config.yaml
n_layer: 20
n_head: 15
d_mlp: 1280
norm: "layernorm"
norm_eps: 1e-06
parallel_block: true
weight_decay: 0.01
warmup_steps: 200
steps: 9148
Each number is 500 + 50 x the weight over the matrix's rms, rounded and kept within 0 to 999. Layers, rows and columns count from 0. Numbers have three digits each.

# layer 7 MLP down (transposed), 1280x320, rms 0.0591, rows 652-672, columns 0-159
351501515533555479452474463542470499527541681533448552476525555381418401519491482484507433462412466579521491505446536494454497432538435497490615520512460518531504544526516480523402483528562518467528519541483492485575447523528553430420473556589473498580503549544455522484431577479545529538464438570436527489573462545520529423511394524585563513456461530508416526429527530538619422531475491521456552492512469539529411564461552536544515491497571475512491444453451454575524531501474551
536457411394504521616522447490463466403539421449519533576482517430544497525393492415504491539551474564494397475531556505475526494506618486601461547443522528475515507511542506490531415477481549473450485501440484571512496506503461445459471388513419482488616498601496515472481534481476456445564493534448559482494487510588504459466451488533618417556463503482461479509533431500513488477435509514488546514498389427570489465502490464579532521438558563497474617565560429437505493482561506
360513516434452477419599523496525477447427407517536493595500488574506537559506454582482555481507568485490466541508550521559508367501579569483477481390501510504499439518462534513464431455512458566619406545561465522459459491453470570505500475427527444590525531498521525466467544524583467483469466417501574545527566456450509589557454485527426493551529450517430508517486478462460518508531501467531424537403541504460592561496525581550445490421537533609449569442498476545511492467527442
491579508452589417550506416519484523400485478516482542488514583519476534514448530436603531505493528529395498472523480495433542497482506532494390430551528403560398438445531533451477495432476475510501488568612493460487533563508510488508534530469568537500479487544403487452503445436557419543513441540520540486552487492506467458582584448506433518461510550505526531594490566515452542543465494450496582559496586470429553446375612488501541498500545436589488525520571503589482582518471449
566494515512539443437578508504548588503495609502446481496490529418511450456561465486539504473447547413540467473517509511584541561514507501486503491503495431510440541448438543489486531491488495483424507537473481473527467493437477434545475595480447494515373453498509498500534513473458515498551468528500520658425431485515528466503485588410520499513509455458502476525527467500521530502508506471507409453552501445444461493459444493512559485521528514530555506415514451515476517461490461
408451477449496436391479543509512497480453303513512531477510574544520432460564536508532526458533466548497460587536543509538532495492544559517471571523523478602442449450457489506414519454522484538497486487486546460451560537548596534455445546475496441431505368544438633506495551502485569497515521524469455467444627509466506574518480522535386556558481495513487506494543567562527463548499535485493485520453483449576526499471430420370581457500431468484565419468484503452451546432586506
490567562486525456520422536526584502465517369484566466501485481494446491552476583620581505474538499521527544433472449538502537568537545564429504509494452468578511510461423446431488483500532550402519472490544429484486544515414521503574630464476586522512593514494508543603476454475604501561526491522485425387518595520441425403493581436405488509448502507544424529489510498519497469510584460348486605477496501467535580503448457457526578512584466483541501487444507506457503534524495549
549496475543440497549578514492420471480504470588497455561569549578546456534519541474534473469538470574464425493470445633454387549587434503588519467514468497410435473465473543501492529539502523529567458487428404555505522395471451548457572428537527404559379493566512522442540485579400575564495497481558552496433526559503546418482574538531470491456491481525506498599448463439546434449489417570471522542570507566550427491502570546543434466485442463478516432464424504548523538555508457
626605535496346554507446467547434526502530460436551373563377518551571465545436461513501454474566581588492421575526513462515494500478388551503498506523522594524544485564524486458644533554457471518530438506472471525527547436579441498481523505492394380461614399603538534577555590444516544458547433568540508512592559458497508565488532522498496427445461456480515462470587461540597477503552547488519551460538597442585537508465523474466495393466586411462536411511477478392460583547504470
494501499463608531428520567602518501455547359503565545300500488507562451585541447574529489451464479566492487597542534456532528449515436569470518468536519531465533474553440485530492510428541402486594470519387440544478536539505551450462527392518445439457520483524517455448465443560473488574573491545427547525527476381579422536485443452534526488431506503464454551613522508455512441465449553513441531551463500552532478458478496443498407512556506530547450580510565513561534610404522501
547480496515496522622490514540525423513568467504438498566425439466483557503563455507475448483476499499503535484449514553508565488581403482417511499501473586539420459541544557523511523443506474545529553587446587513424462554532428512510528555543516510594534489527421593564664506531469543470430494372599364455500485469428611448392465524498442521475522461533457511541520453426495475536438571593473513439498467523584523505474490529545513422503574568462501571501371555458494573560514507
512545444543517471551416443478524434507504428490525472515429409531532523481520478591488549534525501383534599472534532541546538491478516496579468560499558493562488491374455546538486479556482497519499491475476449527537570505509459460525516470525503442540548492466498572553451589559444585455565554493525493507573477470483567493541602456450445454565515448470520591443481465480480503466510554471466524427520393429456560474448545545503436482507491540576435578485448425436543478422533489
524551492501478545504449578411413483511495655475470473622521555545446546499501417498450513549511537533505390487544542436539496460467477416517517455531575503513451501575504527443497488537518618479544463543477499468520467455522585509475540496476510527527580492471543526483419384505385501526502457569528519514562433483531500515453463478455529516403482498485589465549462510467488467494371511414559499516471489520532528514506595539581457497520522401516515525452525547520473472530482499
462495504467511540504538488440560527545494438449566447445435557474444504561473539471584507420540416603496579592411539592428482469481519471433484542430453520446443462470461454450459510594551449459475515571421462550477448533462606418565518553572468450494444496560489575526444559475507515508500449470502500484472461462620524483533545582521555383484573508553444546517516575421447582516487401504533609472513515455593514602501517497593521477595560541517496507520514571488468518496420448
509469446468458481555518434538505471459394421495445511484494567509557485486470574429478530539548470417494462515455601468463440643460520392504527493495544481476550394587517507469518545483441513439537505586427563425474518626498376474441524434471519478507409411549439473587524574460450487528532513547565558526478546484552575506468495412416499537521596425498457482524438465508565394482589501403515523498536501475619576497510562443506542518483539524498487518499508395599531471504486525
464508419448489434476434439435503410520512612508489429539499458496447495541423444461481482565513469622497515470454519489509556584484467457507505536405572488499504468510540678485446489515468501446521508504575364475514520379532455514525569520557407415505525487492478537527482593522526551489492474478584449471492457503555472432481410464526498457413531461609512468410487407504480453535548501476425514465525491402540441468486502480526468359517562537569437512532554590590528508522527546
506468431499475437405480482561425453506500415504499469517593521467501496459528433421492491580562376439478492496571486452477480538518515509364452556522495508422459531526474495553410523463504466458535588534595552457531575524546521529425607457482536571583528444554580548501446407545528438499446553564448437507490612467500525433495488497464524580544486529529476558608503565438583509480464583488486524509488517498515470444598439536505535528517498539485497423504478560466447412476471434
461613543513499468378438589461483512473497518468432453434527548467493493461463479472473412529479500505643471476479493567528470582539484451433501478567409609515516527524499499527493525531464570481494482450400502513530453493533513504421518611415478490554475535552492516494506508462486486496568448525518491428412502505459465537464509528405569415491478503496497458478452539488532521535502540497562543589528524499409495541503528490426461532552556498485498488495493586553505504464522541
476548441532421406506555541529550463448501430523474421529480508525463495495543453512475490498470470521562490573503508562490545538588492463485502439456484421485461445530581448456417535527530543440407454398416553490473449504514448591510435502464566594582510477494623469464633507555465546457481431481506474432556479570441569557464502512583562601418560505507545525501446603542503435536504536467505520523524436533604478529457472488522496420327483503590480536494447493574408442410516432
517608428480430381497518440590476562421501451545470490502474503479469449519520490508449506503518528470488551542492557458507598552475449473406520507518472450513552519473444521459555543525582524556501592441530555522435475525484530514505434577579527545489433481483533457551476547501527538446423470429417526490492562431517430560444610453461464470466457508504495509471423592447474451518476454488492547499553601544514480441510522585447529502561560434443586474358520590598465536394457435
627532474549458511530544537539432632504521435430571479480478570390505554465443452554530589636523512477537556507541556457438439536465552533489515410484635487494610468571510534446521455607528504405492559447555432530503517547438536579449455579524483431501521493454481513479528556505486543480476532445543490449450443466561483404476530539397501377439589485536483550565508501525560548553544548379490489468435563390481516434525493485429507456511509516488425398527526555424484435516481487
# layer 7 MLP up, 1280x320, rms 0.123, rows 653-672, columns 0-159
448468609562524484425522487476463473487420502561501577493386582492565433505516447549549497436486517424441497539528557551519533451507520418452475502527511526505597413467525529443480536451440528472496513496496554491522508482404497481551434539489475486608463448500492509515596531552485555437529550436539500576484512424559506609486478457455507490500477479564463490566542550545521423483588506495488451507476543498433469539571614430406513440544530486492552524515471520422517510476453535
491490494478525548409441425523544519549440471499545551535445514432500518470521485426594490545523457496460523443519440563494394557484425422518554555530498595448453571539512440408540577453485450419468497440519456545498442543556506469491467485516494502506528445459480449517588484442536545526519536577504439416528397446448532397521532590488547489543593537498590519577504513486549498458471500574558465399504458465572447479513481510548578540452488488506485552488532502422524553515525604
440549521449611490556497595619490508470478457566496690507417451441463559558439476495579435558481498513510554537463513530550484517502400517546461471591501523450478461489537497518497520414438576503501530512421510538611528555441484466460578582469447454564527488519369471559480477485397445425503558599487669579439445547524550506509562459472559435487474545514482455477532510516490476443439565607483531483407489511554512540486491535484401495536426374421433475477448469468455568579413590
532519438500466487526419524524464526535500575577477522501510536483451426487618531475454427474519514529568537487389458429570466522457519556537478617503538564549417472470514423554535490456515414564508459500512521517529504504467494566533492426415516545494493535501478535591473434562547439506453461480523545489535527485486480530550495600474515491611564505481574497542437426503525409531391467412493491517486501468407515497572496548535520491435407509575508525491600519485607426539578525
468478511501469483457515539513465569552500452493557538500411541506567511549460469560395444493462527454470466460458550421457480517499417431483528529534504478504490557522466517519590486553477437508454462630538528478533457521505539556591561416452484561543514537492526470537550395548488456472483591477414553533469472529502515507538550456499583572507482443510538492472528448495401557410622535497453524497571489549522523526514519558593496539492569459449503472504538544532570525518426490
457495451501461514462560507521538464539501487550500446467531516471483447516544441489470568567548547506534479408544574478466453448494519463519390487443489562451515499585562473519343544464504396550488479523484679514466504528477470488465500508468423505473520422571459527475552466496480451479442500523412557594509422578587504539540440548521464584538460433514584459432481524514519487555411534581489390579506480441458513459554426526425452470472510511518568556584544528497481538523557515
422416529412580449505458577392535509558560530434505537502417516452445503493462490535438504548502431396560469545430569441488462430422485469498511455464497499550485513614460467503545433445494522443525527458546535532508440544551545462510477559467501488514495515525558484580437564414523555485496528478453484548533505488583444593584532435573436475489480467463521458432380602512509540497462417521568492498522504552443556423571450472502538541510487509563559586591522589555485443518462431
400505535563477451594491467495582528507457519478474568568534623464524480461388547490636549364585460427451398588511547459537550512548528439479428476489557467464488573531498386445511470556454476551466524525578519542537505456476469621559563535498570532448581496559483586505554507485567546540502538539535492543453586381410492506556489424548452398543441451456444485551434513516608454524516416507570402502585579552546506548531474516494608460514470445468496486485399511445423519596422464
496494491511474498543527411422481546524401550487423512551579442454429526544484611476537571492533532465485422495464478505543407541460512410489444562440487537462439509486513488523581529529492571416443512568572457537485468463537492443486525494461434540590504481551430587501512491541544513411485559401472438478453506527459449459527542473449414594455524505472496450437534521502454535531508515531546500454487572530396487507419496555478478485460524527426518478507520516376477538579444467
501530511457452546518537561509574516474461490484493471523463521363533463578481547541550474468510545577637435468529557503510510444447578409505469539474536497455535595449508552631489398536451598547427507507601490516483519443448513487560511580433447547449452421579535437535524501493532477502560536471442445486527484482412530539546449483558548531493521449462597532548383609412442549530467532428453528561518447583513553530526550540473500526452340478608506567480559538530476516441550465
402435529514544449520480610462511446541486459495528505491504522461555540524532469494490500626537499544503508524429487518436570558541403512510436500531491490480587502481463440460501593564407462465554519435650389486513477447487537516440489594514547621512521521595497492532520483477518528531474481418568429457552473496478419547486509466535416512489544492546517445562479495474496452552524500452535453533454395481435480525489481578487453421403547393464570472537520591505482556466479522
436556503464436530470490459554466510541537543537508412538448499529473496421526436513485479462456467607537560530530540509488451427484474446511453450462516480505466544475522513532442451510559515448477490580483458559505463533458478423471491423494375481468419533502442511490505589477544505488573473459527472555473470548522489466469509574527478508594609553447502445541510580546525435511573489513552466521479610480388501514523518510595490482504549519583384457493456485423477540575421442
477516588570562493578428493486494519514521453473506549548482541486519436474455450456483553536498553482533425465631505580566567497575431491493557418495570504580596488533469452554565460437521507610385479466549509546500584421506455532466501522504486501450527471529573373514460451441449488475508568519592496438486473504466475448569460502527438605491454486498472500559453406525577510508443489563474464572570547516432493436541379522428541439536480537518493459507502558446497457470513428
534529577537424508513542552439472559485449403460495567520486540514514498595482508450539499467518485441539481559543545554526555511467551510480523483593462567539438501551428495549590425415578550517453502468523565559457377442497461476525529535447485558522521552602523551458449430575518507469426574459494511500397555530537486547442446559557441401470534559488459395638517542518561610523556491547548365547446549529543470519566502520501546496475535499467554477526461481437515519442499618
468456593502496500610486507464505528528560444501495555405489456472366486530502424519635554488509486518503512429457503424528436460524505523546463486585515524471579433538507416469550473410487398456435524452483585515470486499496466523412533431439552542488549503426554509576546451529581518475481434539475506499503386409522472539460582497502399431564484622545522538561467559519481499511570508500556469524446477577513554496515519454537520537412609559464533483502454490486486525541577529
516500493558560490607455575480536535463506476450519508596511424495516532493510549541512437505577507506469514516420473510567559501490412363589533431473461482501487524541477507529515466539542459547454414524520439467397437483424540519509436541566466473386466475533485496555591462494544569458572445423605528479549527590513472489574562511430497441450579491375593482498595541523487450442456458419486512473508385508505526577496485504562466516472422472489507430506393445455454520489534529
498468550501480561546492446525543449548430516496483531538524547467523513545476485518520514512580565490505561484529481487548497465549464537588441489441533397496442541502472556512448455523437531480461481466515470481434433507456573594444467409519483547539537506455554476542529496448505539447437507458557485543524399566527582338553518399527452496525530456495481542506510490445516471546469434450412429445494470530626559498493564567478434494462421587490523549532390476547543499513537501
542472559558588496467496482508442487423503521461504551558510465488491502349519574661533482583417439535523463510483522560595427480576490548517473514449494672513474476438460504537497445549499568473486462493495519481561545519530496459540517492457448384505565559503583494516539524459497461348453498517560433438452404521548412398514553456490468544493556577599563439517422429470538476440559528485462571437483530480537459427514519473501507600626419499513478462519405433470408493514498468
472424551544508531489598497454514472573470465426562528439435533494472441523485511499513564494519486489445536508546514557560438402496535458491531451519485586505543470486422546558522413541444484476455465519586486495557460580467469474484590456511446427505628550462480444499503504561540427576501468484590499507581474448422463482618501567589527479443496564496432517557523470502496432446508690596445521535447493507466458553520508489505431445518519529506518531542551398496432498586554509
548546500538495553393491541526515551484415486536503441445481507462473514509551422488504511501465500503447598470499508418483542616458502549426499533525556537456578449576575630524479504452584501457417596488534462508517568510557414547416543588481553493480573480488496517510513469535507489393528473434444537426524446509507496434481509561581600449389588559536413553436563513462588561474526522469456524409494457486504527465460503510506410528459492513439424491474535483540509523459531498